{"n_layer": 9, "d_model": 832, "n_head": 13, "n_kv_head": 13, "head_dim": 64, "d_mlp": 2240, "vocab_size": 32000, "activation": "swiglu", "norm": "rmsnorm", "norm_place": "pre", "norm_eps": 1e-05, "positions": "rope", "rope_base": 10000.0, "rope_fraction": 1.0, "qk_norm": true, "attn_scale": 0.137, "bias": "none", "tie_embeddings": false, "parallel_block": false, "extras": ["capped logits"], "init": "normal", "init_std_qkv": 0.0189, "init_std_o": 0.0189, "init_std_up": 0.0189, "init_std_down": 0.0115, "optimizer": "adamw", "lr": 0.000773, "beta1": 0.9, "beta2": 0.98, "weight_decay": 0.17, "lr_head": 0.00606, "warmup_steps": 290, "schedule": "cos", "final_lr_fraction": 0.0, "batch_tokens": 131072, "seq_len": 1024, "doc_mask": true, "train_tokens": 1063000000, "steps": 8111, "dataset": "wikipedia_en"}
Each number is 128 + 24 x the weight over its row's rms, rounded and kept within 0 to 255. Layers, rows and columns count from 0. The size above them is the row's rms in percent of the matrix's.

# layer 2 MLP gate, 2240x832, rms 0.0424, rows 959-993, columns 384-447
size [ 99 101  93 105  96 103 105 100 102  94 100  97 104  99 104  98 106  90  95  97  94 103 107 101  93 103 101  94 102 104  94 100 102  98 101]
[[ 66 118 158  91  82 120 146 145 150 146 180 128  81 142 134 125 144 144 127  95 113 103 123 129 151 105 131 130 137 112 132 116 155 184  90 125 110  95 129 104 126 126 105 151 114 187  87 126 141 145 139 122 151 140 144 115 149 124 149 117 142 148 115 158]
 [151  81 145 110 140 123 175 138 142 153 120 141  86 119  88 115 177 114 120 173 139 106 137 145 128 117 103 142 117 142 164 109 127 126 101 148  97 124 132 137 156 148 112 121 124 104 151 136 134 133 126 134 132 132 134 134 112 167 121 142 112 156 128 137]
 [150  98 141 121 132 164 134 106 122 130 119 110 132  74 157 143 141 157 112 115 156 180 185 166 146 114 155 144 125 129 110 117 113 107 121  95 147  73 130 158 159 125 145 129 102 110  72  84 100  92 110 188  87 178 126 111 148 184 108 117 165 119 100 149]
 [127 181 155  98 109 121 126 160 156 132 103  51 138 148 117 157 147  71 112 120 151 151 131 126 176 157 121 150 110 171 135 172 129 135 161 117 150 105 158 155 115 141 120 104  87 123 150 131 114 136 132 149 129 145  97 111 152 158 131 121 151  91 144 136]
 [160 111 158  85 137 152 137 133 160 159 141 168 121 137 129 163 120 129 101 153  97 117 109 143 105  74 111 140 130  87  97 169 114 134 115 125 136  82 167 138 126 183 130 173 127 141 109 122 143 139 103 127 131  97 135 115 111 136 112 125 134 150 125 134]
 [136 129 164 140 121 128 123 146 140 145 129 130 174  91 122 138 125 118 136 136 161 123 117  93 136 114  94 143  98 125 163 145 147 171 116 154 115  61 167  91 121 120 131 155 122 152 140 112 167 137 153 117 161 149  73  78 125 172 135  98 166 123 116 138]
 [143 150 156 155 139 115 117  89 138 131 135 127 196 141 168 133 142 150 124 105 198 112 165 116 101 135 114 138  91 101 111 148 185 119 159 113 116 115 124  88 117 119 125 111 126  92  89 112  98 135 112 110 132 149 111 111 142 144 131 132 159 101 131 130]
 [134  94  98 162 106 114 128 163 102 173 132 144 187 127 155 171 125 160 154  67 111 101 148 123  62 106 156 126 115 138 153 122 137 103 153 148 149 129 133 122 124 112 171 138 135  69  91  92  80 152 150 123 106 162 112 145 121 143 150 112 145 132 126  85]
 [146 126 118 147 135 126 128 103 123 119 114 152 201 136 115 111 101 187 142 125 133 133 124 112  97 155 122 142 133 144 129 118 121 129 116  73 162  84 134 123 195 122 152 123 111 172 113 135 117 147 136 111 124 118 105 118 121 133 132 159 118 120 119 100]
 [141 136 153 134  92 135 138 122 102  95 122 161 132 102 102 129 119 101 142 148 145 153 135  70 130 135 127 130 104 120 111 128 162  86 140 151 137 157 150 118  90 144 146 194 108 113 134 124 106 113 125 138 126 106 127 153 140 127 137 120 110 129 103  91]
 [139 177 107  88 157 177 166 143  65 139 127 111 118 144 127 105 174 201 181 108 140 120 145 136 130 130  66 129 137 118 125  79 152 171 157 137 154 133 140 100 157 124  66 120 113 132  97 160 126 127 129 133 132 138 145 164 171 104 137 144 143 169 160 110]
 [111 150 146  69 118 116 125 152 109  83  89 102 165  94 134 129 157 124 143  89 135 150 124 182 102 109 113 146 105 153 107 158 141 124 135 157 153 134 109 122 149 127 101 135 114 141  72 120 130 108 108 146 169 108 101  92 152 121 107 123 146 163 131 130]
 [133  97 122 130 112 158 178 103 111 127 152 140 140 160 151 137 125 157  98 121 128 152 100 140 155 169 140 145 123  61 104 145 118 155 130 128 123 140 111 144 137 155 128 119 128 136 121 109 163 100 133 135 111 148 151 128 159 102 117 140 103 137 130 158]
 [145 141 101 134  94  98 134 133 126 116  73 107 135 138 109 141 134 111 111 142 108 145 132 122 105  94 119 119 116  95  72 117 138 122 135 143 150 123  86 150 132 110 113 105 135 111 107 120 149 158 138 123 150 139 142 146 133 102 119 107 124 143 154 124]
 [132 116 134 149 171 124 116 154 127 144 108 135  92  88 174 159 147 143 101  92  91 168 150 107 127 115 106 148 116 142 109  92 136 138 124 174 146 115 144 142 111 131 135 121  87 129 115 143 126 133 128 130 128 156 108 103 119 158 123 128 174 123  93 118]
 [109 149 157 109 123 134 181 130 110 128 120 138 100 164 134 151 157 142 130 125 109 128 114 115 125 103 127 144 121 125 157  75 119  97  73 146  85  93 150  93 171 131 109 116 115 165 139 106 106 157 101 126 151 204 147 144 104 127 146 171 103 123 116 118]
 [ 89 108 143 153 140 126  91 134 165 132 142 127 163 141 130 178 137 153 134 116  97 109 144 158 116 127  92 118  78 122 144 137 147 141 126 142 127 116 125 116 109 121 128 123  62 143 105 131 141 139 136 122  93 126 160 102 109 151 142 109  84 138 132 129]
 [143 204 153 163 122 128 165 168  96 135 116 105 168 148 134 139 135 107 127 122 149 144  67  76 132 145 148 110 105 147 129 147 115 113 114 118  91 102 122 128 118  93 127  95 150 146 141  56 118 115 144 178 104 139 138 157 116 135 161 125 136 164 138 129]
 [161 154  95  98 144 132 107 134 138 112 111 109 131 124 168 114 123 105  92 133 113 133 156 147 149 113 142 130 148  93 135 113 141 154 121 107 131 121 110 118 125 144 189  95 132 137  87 133 138 170  96 149 116 121  95 106 130 156 134 112 128 135 139 132]
 [123  84 130 166 146 127 133 108 117 151 152 112 140 100 104 163 112 161 130 135 153 113  78 137 114  93 126 144 139 150 103 160  84 170 167 115 125 135 149 145  97 128 125 141 135 131 124 131 155 163 119 155 144 146 108 142 158 147 124 106 126 122 148 135]
 [148 108  94 129 132 127 171 143 148 149 164 191 130 157 161 159 182 133 110 166 129  80 117 117 123 119 180 119  83 111 130 118 128 140 155 128 142 134 110  90 126 115 108 132 144 131 106 130  95 153 145 117 135  98 153 127 113 143 121 113 135 158 151 124]
 [115 170 157 110 157 143 135 103 107 119 116 168 114 137 140  95 144 117 141 114 107 133  88 163 111 106 143 110 103  84 100 104 107 104 131 125 133  90  79 118 197 167 140  95 138 106 135 154 102 151 132 189 148 140 104  96 120 116 116 146 188 133  72 120]
 [144 105 139 125 106 119 104 117 124 160 122 135 180 130 146 117 178 116 152 136 130 129 124 111 110 114 122 126  85 157 127 150 137 104 147 132 131  98 135  94 157  85 134 124  93 102 122 117 126 106 117 131 117 148 128 168 134 113 150 155 148 143 109 101]
 [ 95 111 143 124 160 143 133 114 141 147 151 134 110 164 160 117 163 128 151 140 182 159 135 116 184 144 124 154 113 111  86 112 117 108 107 136 142 119 140 136 112 121  90 138 123  85 139 136 124  84 143 155 138 106 145 117 159 167 105  94 165 135 129 121]
 [ 86 145 152 144 125 145 167 109 143  98 113 130 104 115 118 131 157 102 153 147 104 106 126 142 101  90  94 119 119 112  93 122 127 112  65 126 142  98 117 124 135 152 136 166  82 124 146  97 129 174 123 139 149 126 182 114 114 122 102 127 152 107 128  94]
 [109 137 102 101 125 135 140 152 165 112 130  62 159 125  99  92 149 113 107 125 154 155  85 165 129 116 139 144 125  41 107 116 120 146 165 125 119 118 154  92 123 122 109 111 126 121 131 141 112  85 114 130 134 167 109 120 100 104 131 145  66 137 143 127]
 [143 157 142 112 132 127 118 111 160 145 115 154 167 119 121 148 126 129 105  91 134 114 113 149 138 125 121 142 118  90 120 115 125 163 185 151 130  89 108  69 122 109 112 128 109 111 114 127 115 161 118 129 162 142 108 138 136 148 129  90 202 139  88 138]
 [105 166 142 134  93 106 116  93 100 100 146 148 109 146 165 147  94 140 132 119 118 108 127 112 134 176 131 115 159 109 138 108 130 142 134  97 126 147  86 108 111 149 102 169 144 155 160 123  92 114 111 109 154 166 160  76 122 141 129 152 162 133 131 136]
 [100  96 144 113  98 108 126 183 114 157 125 105  93 103 106 126 138 118 107 112 129 136 162 133 154 117  97 153 142 165 140 128  87 171 127 125 147  91 117  96 118 105 130 136 114 167 108 129 126 125 145 113 147 128 147 149 154 129 139  83 103 189 123 145]
 [121 139  88 106 172 117 130 147 153  97 135 150 141 119 155 113 137 127 141 123 149 146  86 118 141 145 141 142 174  94 157 137 113 133 135 115 132  89 131 183 177 176 125 115 114 187 134  97 114 136  90 141 181 126 129 113 125 107 135 155 135  89 102 153]
 [123 128 138 112 110  85 114 109 136 102 113 101 154 110 127 140 118 106 107 139 154  95 169 123 105 140 136 137 109  99 115 121 199 132 134 176 101 129 140 121 116 189  77 138 118 108 131 147  84 153 154  99 135 114 123 125 120 186 129 143 101 121 135 130]
 [138  99 134 127 123 157 166 117 146 134  76 151 109 131 158  72 130 108 133 145 191 107 153 131 126  87 106 139 106 115 105 128 134 134 103  95 133 152 110  77 116 148 170 123 117 139  84 135 147 122 160 151 109 160 136  87 148 149 105 120 120  96  79 119]
 [111 145 116 152 117 109 140 107 137 124 132 111 135  77 141 144 136 133 166 141 136 170 146 120 187  84 126 139 132 140 108  82 157 140 129 170 147  93 116 102 120 129 131 113 169 106 162 128 131 135 128 122  80 165 114 163 109 128 139 149 150 143  89 123]
 [139  97 106 128 197 136 156 120 134  93 166 115 130 121  98 119 166 170 120  87 164 122 120 176 137 113 113 131  83 114  95 149 133 144 174 145  86 132 106 127 154 126 116 100 110  92 114 148 155 167 104 135 122  77 140  96 163 140 158 111 160 152 127  92]
 [175 113 135 127 175  97 143 139 115 144 155 154 140  67 145 120 166 118 137 110 115 146 104 106 124 108 109 119 130 122 172 139 133 136 137 104 107 113 119 116  82 139 132 155 153 152 159 127 129 137 131 145 136 120  85 119 121 146 108 157  92 107 115 117]]
# layer 2 MLP up, 2240x832, rms 0.0431, rows 959-993, columns 384-447
size [ 97  92 102  96  92 103 113  94  99  91 102 105 106 103 101  91 115  99  92  99 100  91  95  96  88 103 105  95 105 101  94  89 104  99  98]
[[126 111 112 134 139 123  84  84 131  82 146 122 113 136 126 165 118 169 175 140 131 139 137 141 118 139 134 143 128 101  86 102 134  91 102 137 123 140 146 132 160 132  97  97  97 123 123 127 114 163 125 141 142 133 131 139 147 115 147 133 149 117 146 171]
 [157 113  94 120 101 111 171 102  97 126  78 145 106 116 152 158 130 174 120 127 113 154 120 135 130 129 186 140 150 105  94 137 100 112 110 116 146 125 163 148 193 149 136 116 113 136 147  89 141 134 144 139 118  87 141 135 118 125 112 116 147 135  81 152]
 [130 139 132 114 132 111  83 108 150 102 135 169 104 132 190 132 149 103 111 155 118 111 127 136  92 149 162 130 114 101 121 130 135 136 123 111 130 123 109 149 145 127 105 144  90 120  97 100 123  61 117 134 132 151 121 112 139 144 157 124 105 149 134 127]
 [125 126 121 119 121 177 130 109 116 151  97 112 135 130 128 147 129  94 106 159  82 126 141  99 117 100 152  95 125 104 138 135 100 128 105 117 120 119 129 123 114 150 152 147 137 104 151 112 160 128 124 124 147 126 124 111  97 141 155  82 130  91 117 114]
 [109 119 145 104 189 158 176 119 125 109 124 115 118 109  81 113 131 129 111 120 102 132 161 105 146 129 146 113 129  76 124 156 173 154  78 151 157 115 168  80 154 115 113 150 145 131 132 120 120 116 126 168 113 142  96 110 128 105 159 159 114 128 133 121]
 [ 90 129 116 148 107  78 133 126 163 117 138 115 139 138 101 146 130 131 154 114  70 164  78  92 142 135 145 124 163 169 123 126 130 153 146 156 116 116 132 155 108 104 160  99 127 108 129 120 140 114 100  97 140 112 162  85  92  73 151 122 132 104 103 121]
 [167 112 145 172 120 146  82 130 139 132 102 131 133 114 117 105 112 181 126 139 107 112 136 131 103  95 149 135  92 141 130 132 128 100 122 171 116 113 104 107  86 143 122 100 123 122  91 122 105 183 124 159 153 114 122 129 135 187 139 123 162 123 162 144]
 [111 156 131 124  89  83 136 105 146  97  74  61 123  80 128 134 126 128 101 153 123 112 103 114 118 133 140 127 110 114 161 153 146 202  96 109 139 141 103 142 120 111 102 116 134 126 125 130 153 137 158 126 138 138 121 132 112 135 129 133 149  90 108 139]
 [147 130 144  90 119 133 148 149 146 121 118 121 113 135 145  84 162 132 116 109 172 122 119 140 121  98 134 114 132 133 120 111 135  97 163 106 141  99 132 114 143 147 139 126 106 164  83 123  76 129 163  92 137 116 145 144 137 118 112 117 137 158 168 111]
 [155 109 102 134 111 134 117 110 140  90 135 107 156 129 130 129 140 143 105 104 134 157 107 108 161 156 107  95 147 117 141 119  60  95 131 158 119 141 103 124 163 129 137 111 131 125 129 106  98 124 125  89 119 108 141 147 130  97 121 137 132 137 138 112]
 [114 110 121 166 117 147  87 152 153 112 157 163 115 131 109 122 115 107 106 113 153 123 105 136 123 122 154 119 137 115 147  93 113 118 166  97 102 106 153 116 120 157 156 141 108 134  92  88 161 178 104 134 155 126 133 108 102 132 104 153 127 126 131 108]
 [126 136 141 109 127 147 134 111 123  95 132 145 133 141 164 111 139 108 161  76 124  90  98 120 117 101 102 141 139 116 111 145 164 123 102 109 146 122 123 138 163 142 129 172 119 142 116 134 124 129  96 189 141 121 138 165 144 105 170 157 122 152 114 123]
 [ 60 116 133 175  92 150 156 119 161 132 142 144 120 156  85 126 148 161 108 129 147 140 141 125 166  84 130 127  78 133 158 131 127 104 126 129 132 117 115 109 105 126 134 133 104 109 128 117 155 137 129 106 107 106 152  78 175 102 101 107  93 152 162 166]
 [133 120 103 161 188 141 112 150  77 158 126 106 123 115  89 147 142 182  94  94 157 118 133 133 122  98 149 127 159 132 136  92 110 147 135 105 143 138 121 158 109 132 118 143 106 134 121 132 139 114 117 147 122 153 104 150 181 142 177 136 156 133  96 143]
 [111 117 133 117 143 118  74 153 129 143 103 150  78  92 104 146 122 109 138 151 136  84  99 116  94 150 121 135 105 104 126 174 110  68 137 134 148 141 137 103 155 148 127 154 133 148 108 146 150 157 165 100 105 134 133  96 105  73 142 131 118 150 152  97]
 [ 98 164 135  83 124 104 130 115 173 116 122 120 130 140 108 143 131 166 146 154  87 179 145 155 124 150 173 118 117 136 130  86 130 137 118 146  95 163 163 154 125  74 181 134 112 100 122 137 133 127 149 109 141 177 115 141 127 150  96 114 121 102 120 119]
 [152 118 124  93  96 138 104 140 168 128  84 126 164  67 118 128 136 118 143 151 124 119 171 140 150 156 140 118 114 111 113 132 119 148  97 162 158 128 126  95 110 112 119 132 150 151 132 117 124 155 123 133 165 127 102 102 133 136 109 137  93 150 165 120]
 [121 167 107 164 104 110 153 145 149 165 123 108 144 126 117 103 128 110 153 131 133 126 120 145 140 114 151 122  60 145  95 120 140  85 113  77  84 142 113 129 111 111 112 107 171 132 134 132 115 145 117 143 126 130 171 120 139 152 130 125 108  97 111 102]
 [115 125 132 160 125 129  94  94 159 141 134 143 164 137 166 137 139 151 159 150 182 145 141 157 120 129 125 143 133 144 149 139  97 130 152 131 142 117 144 151 147 114 141 176 125 122 144 158 117 101 158 117 142 133 131 180 117 153 121 106 108 132 119 137]
 [ 83 112 109 165 127 179 150 175 109 115 122 146  69 141 114  97 146 132 114 137  98 125  66 153  91 124 124 139 138  97  73 106 124  93 130 114 123 102 120 129 160 155 133 125 171 157 110 165 122  93  91 131 171 115 128 116 139 114 149  90 124 119 149 179]
 [155 117 185 114 105 145 111 104 135 110 133 147 138 114 151  97 144  92 131 137 161 156 130  71 116 122 123 116 116 115 116 153  86 130 104 125 123 135 161  46 126 143  72 130 137 168 103 127 101  97 139 151 134 122  98 131  99 121 134  83 124 138 173 102]
 [144 112  93 167 170 105 140 124 154 137 115 153 125 114 148 159 150 158 148 123  86 144 169 142 147 144 126 145 151 145 148 125 115 121 131 127 121 141 165 136 137 134  99 131 171  96 157 107 109 126 147 150 148 123 123 106 108 127 126 103 109 136 139 175]
 [113 134 179 162 121 136 132 192 105 147 139  92 115 140 139 138 151 179  79 103  66 124  92 167 114 146 104 144 113 121 147 150  94 114 170 144 146 173 132 111  76 139 135 125 107 131 157 152 128 119 117 138  95 130 126 123 129 128 135 120 173 141 127 163]
 [159  95 148 111 163 139 128 103 110 127 132 118 141 118 184 111 130  91 132 117 126 118 137 100 112 152 119 107 137 113  81 108 134 151 176 125 106 148  83  84 117 116 129 144 101 133 142 149 119 121  95 178 151 163 101 117 140 158 117 125 130 148  75 134]
 [135  69 119 108  74 122 127 142 128 140 126 103 130 162 123 121 127 164 126 130 100 143 109 104 126 124 143  94 136 116 153 111 158 141 158  94 121 116 115 114 163 148 125 135 131 136  87 144 184 124 134 137 124 118 156 137 140 165 142 138 137 145 113 140]
 [108  95  95  96 151 144 109 145 122 137  70 110 134 114 157 135 111 173  88 120 103 132 109  83 101 104 170 108 135 134  99 111 113 142 129 134 136 112  90 141 209 123 123 120  99 132  91 125 126 123 150 142 124 150 123 143 152 111 144 153 157  97 108 141]
 [ 90 153 109 134 134 100 154 151 140 182 101 129 134 147 137 114 173 116 141 131 120 134 115 132 145 118 115 140 162 117  64  72 134 125 136  88 117 162 130 134 129 152 126 132 106 164 147 150 188 122 105 144 103 146 117  88 116 140 115 117 137 146 123 107]
 [120 149 129 111 125 141 110 153 155  94  96 139 122 165 184 151 126  97 130 124 148 132 119 100 161 127 110 166 103 148 181 115 141 114 139 130 111 124 117  98 145 167 125 178  97 117 148 136 125 140 188 102  83 140 134 175  92 122 121 107 107 126  99 143]
 [106 127 137 104 158 120 126 114  79 139 133  95  82 123 144 132 138 198 136 138 149 166 154 104 122 130 140 132 118  99 143 130 128 143 138  93 155 100 122 127 151 110 127 140 113 117 145 137 112 135 154 147 158 132 137 144 135 106 127 100 183 124 117 139]
 [136 120 122 154 143 131 100 116 125 111 163 143 114 129 171 131 109 173 100 122 134 132 125 121 111 135 115 110 104 101 126 138 105 129 120  90 133 125 113 140 155 111 121 108 126 170  83 105 115 164 114 125 156 106 136 127 107 151 106 114 159 112 129 141]
 [151 105 125 117 115 154 111  98 148 134 142 134  94 137 146 131 125 151 114 133 122 155 108 132 125 155 150 126 116 120 162 118 139 132 143 134  96 122 119 122 181 148 102 123 133 110 102 106 113 120 144  98  65 136 118 139 137 109 111 148  98 137 124 134]
 [117 150 129 129 153 160  97 129 111  72 116 136 101 122 144  88 117 125 123 106 115 114 107 155 135 135 128 117 137 106 103 182 115 161 130 114 117  99 106 102 131 142 141 132 149 109 144 129 116 150 118 145 173 134 131 162 116 127 130 126 113 121 111 148]
 [145 122  93 131 115 135 164 164 150 121 134 118 110 122 124 126 138 161 142 114 133 117 109 164  88 158 111 123 129 144 130 143 147 128 121 130 148 156 158 125 130 143 103  98 128 164 117 164  75 130 132 131 123 110 132 114 198  89 152 105 102 127 131 137]
 [115 174 163  86 108 112 125 142 120 115 112 121 114 125 145 110 133 170 129 145 159 145 162 177 122 121 121 134 155 111 143 119 166 146 126 124 142  95 118 117 159 115 128 118 121 159  76 133  91 118 115 120 138 128  98 138 113 119 165 140 107 143 175 133]
 [131 115 148 165 163 132 143 129 101 118 150 139 118 124 120 177 126 160  99 123  85 127 134 113 169  76 117 126 153 144 164 178  98 127  55 169 122 137 108 128  74 119 156 149 178 142 118 108 136 168 104  92 110 152 110 147 110 114 128  99  94 152 114 107]]
# layer 2 MLP down (transposed), 2240x832, rms 0.0387, rows 959-993, columns 384-447
size [103  99 100  99  98 105 112  97 101  95 103 103 107 103 105  92 112  95  94  93  90  97 102 100  92 102 101  99 105 104  94  95 102 100  99]
[[149 165 123 134 133 101 143 189 103 122 140 143 135 124 155 136 128 144 133 130 132 118 140 131 116 152 130 161 128 119 143 123 124 129 134 107 124  95 132 155  74 151 107 113 116 142  94 137 140 131 118 113 100 122  81 116 132 140 132 112 112 130 126 161]
 [ 67 141 161 159 143  92  99 186 153 119 141 141 114 122 149  97 129 112 129 114 106 133 141 162 130 120 128 108 151 157 166  85 129 153 138 142 132 122 134  89 109 150 144 108 120 124  91 134  94 116  80 122 137 147 147  53 119 140 165 147 118 148 138 116]
 [128  98 140 130  91  59  79 174 156 150 119 160  91 113 118 157 119 116 112  91 116 102 123 154 129 150 132 147 134  73 115 142 135 141 137 128 119 153 116 117  87 117 161  96 121  89 127  84 159 103 107  99 133 114 152 135 126 131 171 171 105 121 120 132]
 [123 106 124 110 136 117 135 116 135 155 148  96 107 135 135 136 131 161 111 135 114 132 117 159 145 137  89 152 109 105 105 128 128 146 161 164 143 127 116 127  73 127 104  92 102 116 119 156 125  94 103 163 110  95 144 172 149 139 135 154 128 180 143 117]
 [184 116 150 132 109 121 107 109 102 140 121 104 151 164 118 128 130 152  72  84 142 100 122 138 104 125 133  90 100 147 141 123 151 101 156 114 111 125  97 126  87 105 151 102  99 134 135 137 122 137  89 133 143 123 156 123 115 111 140  69 147  90 129 160]
 [128 135 131 107 156 122 125 191  95 133 183 121  73 116 163  98 151 126 108 136 190 104 134 127  96 123 162 146 158 115  93  98 140 168  90 145 122 151 123 128 142 198 118 119 142 145 164 132 129 142 149 149 130  90 189 100 161 130 108 135 108 140 111  82]
 [148 157 104 153 104 143  85 122 148 110 165 139 117 165 159 136 171 149 116 135 140 149 179  77 123 116  78 173 170 129 105 132 148 143 108  93 167 165 135  85 129 107  93 140  84 120 109 109 111 119  98 166 112 140 132 157 164 115 145 133 106 124 152 143]
 [153 130 120 102 128 130 122 118 111 139 131 128 132 155 127 131 126 123  92 107 163 128 148 168  83 135 143 129 154 137 110 119 113  96 166 176 136 138 123 123 136 157  97 164 138 133 156 143  78 113 148 140 171 162  54 126 153 140 117 133 121 133 144 115]
 [ 97 137 152 133 132 126 134  87 103 119 137 136 174 142 127 123 140 115 134 122 117 163 130 128 110 129 100 125 150 140 150 160 152 156  80 176 151 144 112 158 133 105 161 120 139 151 106  95 139 107 119 121 144 116 138  87 131 146 175 132 155 128 125 141]
 [143 120 118 161  83 152  88 136  94 131 147 142 116 132 124 110  97 104 144 139 126 100 144 120 152 117 163 135 139 128 111 137 150  94  95 119 129 147 185 107  69 127 120 135 137 133 146 132 149 144 111 124 107 117 125 173 126 192 113 135 163 111 112  90]
 [113 135 126 112 115 135 141 168 105 110 154  59 140  92 142 141  95 164 118 112 109  99 152 141 134 122 114 165 173 149 155 141 153 139 129 162  99 113 165 136 120 144  78 125 125 124 135 181 141 116  95  94  91 140 115 145 142 164 149 167 141 155 159 102]
 [108 118 161 121 117 111 108 126 135 157 137 123 129  98  99 117 180 134 135 116 120  62 124 142 150 142 154 118 148  79 165 129  91 158 103 124 116  97 137 146  98 140 118 110 140 131 144 135 152 170 119 126  90 121 146 174 161 124 183 148 137 126 115 144]
 [130 150 106  98 132 117 110 108 142 106 126 118 116  94 121 147 143 136 118 122 101 137  98 128 112 175 140 158 122 144 144  92 120 118 135 125 111 102 138  88 126 127 119 123 140  97 116 133  76  93 103 116 156 183  85 135  84 183  64 106 187 134 132 120]
 [154 157  94  85 100 108 134 132 137 124 123 134 109 128 138 133 146 122  78 140 144 100 149 114 108 116 112 110 106  90  96 112 122 148  99 109 145 145 147 183  73 102 128 132 136 127 106 135 141 107 133 145 146  80 130 168  98 117 109 183 113 138 143 102]
 [121 157 140 117 163  82 158 146  96 161 139  81 126 125  99 137 134 122 118  79 101 192 117 154 120 127 173  96 156 119  76 101 116 181 105 135 148 169 127 131 112 133 117 113 106 135 180 150 144 134  89 135 129 138 107 115 105 128 150 117 137 114 119 101]
 [148 129 141 123  85 109 123 132 162 160 134 128 170  98 111 120 132 126 161 130 134 142 128 113 120 131 115 118 104 115 148 145 127 105 149 150 170 103 108 151 150 117 126 158 135 148 151 125 107 156 142 120 166 112 100 112 146 134 143 144  88  74 107 108]
 [111  85 146 122 118 131  91 131 155 157 149 103 153 102 101 155 156 111 154  93  97 136 149  93 142 126  94 136 128 116 129 104 111 140 124 157 110 120 189 145 118  83 161 134 110 150 117 171 137 124  80 118 154 123 119 161 127 167 130 133 139 138 127  72]
 [134 112  91  72 119 117 140 118 146 140 116 142 116 107 161 140 133 111 104 117 123 137 133 153 130 113 125 134 140 159 119 100 162 121 158 112 157 183 104 168 118 126 129 129 116 129 150 144 133 146 126 109 156 122 118 136 153 138 103 153  93 103 114 104]
 [122 175 104 121 100 142 118 122  97 168 109 150 134 122 164 157  88 156 132 114 131 106 143 101 150 133 128 144 126  98 136 102 142 134  94 106 115 156 120 155  79 179 135 127 156 130 168 142 157 112 147 140 127 121 149  71 107 123 114 161  97 128 127 146]
 [190 121 125 102 121 117 172 100 105  73 152 194  93 131 149  97 150 102  92 151 115 152 158 143  77 150 112 102 123 159 120 101 147 129 115 146 107 158 135 131  86 137 117 133 132 150 147 159 144 159 134 139 133 126 116 127 150 130 161 126 151 156 157 141]
 [128 125 119 102 164 129 183 103 135 153 134 145 160 137 166 113 169 113 149 124 150 104  90 145 111 107 133  60 107 116 173 120 106 137 163  99 122 129 126 116 115 157 134 117 157 122 131 179 122 116 121 121 158 137 136  96  87 114 130 112 130 162 159 129]
 [148 175 151  98 140 129 157 197 134 134 133 122 142 178 118 116 133  87 131 127 172 124 106 114  95 114 156  97 139 108  78 104 162 126 133 161 122 111 135  84 142 127 173 105  95 136 130 157  81 103 131 113 108 116 114 175 105 142 167 161 173 145 120 142]
 [142 108 142  87 109 153 129 125 105 139 136 156 126  96  75 106 132 114 123 123 162 127 129  81 119 104 135  98 124 126 143 123  91 156 129 159 156 102 143 137 141 154 149 127 144 110 124 118 145  96 172 130 122 140 103 112 105 144  91 110  94 132 119 117]
 [ 83 141 127  97 125 153 144  59 138 123 120 147 107 143 108 119 116 129  99 165 108 135 152 126 119 105 140 151  79 104 100 135 119  92 102 126  87 116 173 133 133 131  84 145 118 141 103 130  61  70 181 141 147 126 145 170 130 134 139 108 143 127 158 166]
 [137 120 102 116 159 132  91 114 102 145 136 145 117 111 165 156 139 141 124 142 123 117 150 160 101 121 159 131 141 158  99 118  95 120 158 149 139 100 142 136 118 135 139 116 183 145 160 137 124 107 124 141  80 160  64 150 130  88 104 144 132 132 105 120]
 [141 156 111 110 138 145 130  98 133  84 123 113 106  98 138 147 127 103 118 120 153 137 153 128 106 157 158 140 100 200 155 124 153 139 103 151 146 140 147 124 114 136 126 105 126 143 157 117 125 133  90 111 102  83 114 149 126 126  76  90 175  74 137 169]
 [133 133  77  95 117 140 118 139 123  93 174 120 137 132 149  81 132 156  84 162 116 144 122 142 151  90 148 140 114 146 126  90 157 152 111 153 142 117 129  98 117 185  83 165 166 104 136 124 110 141 163 111 172  98 153 161 189 112 141 147 129 155 164 106]
 [134 102  70 139 162 180 110 123 107 150  99 131 152 112 128  77 159 147 135 120 150 138 131 120 134 125 130 136 164  85 136 130 107 164 164 104 132 134 169 137 125 105 128  91 128 144 101 158 179 120 124 140 156 109  96 162 171 102  91 121 136 150 121 124]
 [156 154 149 133 148  96 136 154 157 142  93 137 142 158 106 153 111 149 143 164 130 119 130 112 132 170 127 124 127 135 113 106  86 143  99 145 153 157  80 143 146 140 116 113 126 107 111 110 163 150 159 144 138 131 161 121 119 114 123 135 130 106 140 125]
 [111 162 144  99  99 104 158 167  93 139 128 117 139 183 130 121  81 139 137 116 162 109  98 107 139  85 130 133 120  86 121 134 125 109 117 142  99  86 127 152 146  89  95 100 111 145 145 156 108 125 137 124 130 131 105 157 150 105 138 127 116 143 113 122]
 [131 144 138 104 145 127 134 122 114 148 139 139 135 105 112  65  96 111 158 141 108 154 111 112 151 121  78 110 110 113 119 125 103 115 102 104 119 151 113 101 128  65 151 120 135 162 120 150 170 112 163 124 113 150 128 154 169 175  82 108 133 113 130 138]
 [133 105 173 149  82 144 129 107 130 172 120 134 133 108 104 178 131 153 156 176 142 112 111 117 102  75 155 164 115 125 103  92 134 124 101 130 122 161 151 150 145 141 120 104 121 164 152 107 135 148 142 111 128  96 121 119 108 112 116 148 153 151 124 130]
 [202 115 133 145 111 102 156 123 123 143 147 139 155 163 159 120 134 160 120 127 128 177 177  68 105 122  89 123 128 108 131 127 137 129 153 120 185 124 168 117  92  84  66 112 132 179 131 118  95  81 114 152 129 132 141 155 133 148 139 152 106 140 145  85]
 [132 172 160  77 168  86 153 154 185 149  96 134 138 136 138 126 106 101 133 122 158 136 133 109 119  97 135 129 141 136 140 112  86 143 124 133 126 127 136 147  88 132 139 115 160 157 118 139 137 158 127 161 127 127  70  92  92  98 104 151  80 138 117 112]
 [107 106 154  88 134 152 164 146 121 134 121 119 162  85 161 134 161 136 117 159 165 102  93 132 129  91 116 101 137 112 131  86 127 155 118 158 134 137 117 102 129 156 129 129 113 108 108 135 137 115 128 116 121 163 127 104  84  77 130 177 112 140 110 120]]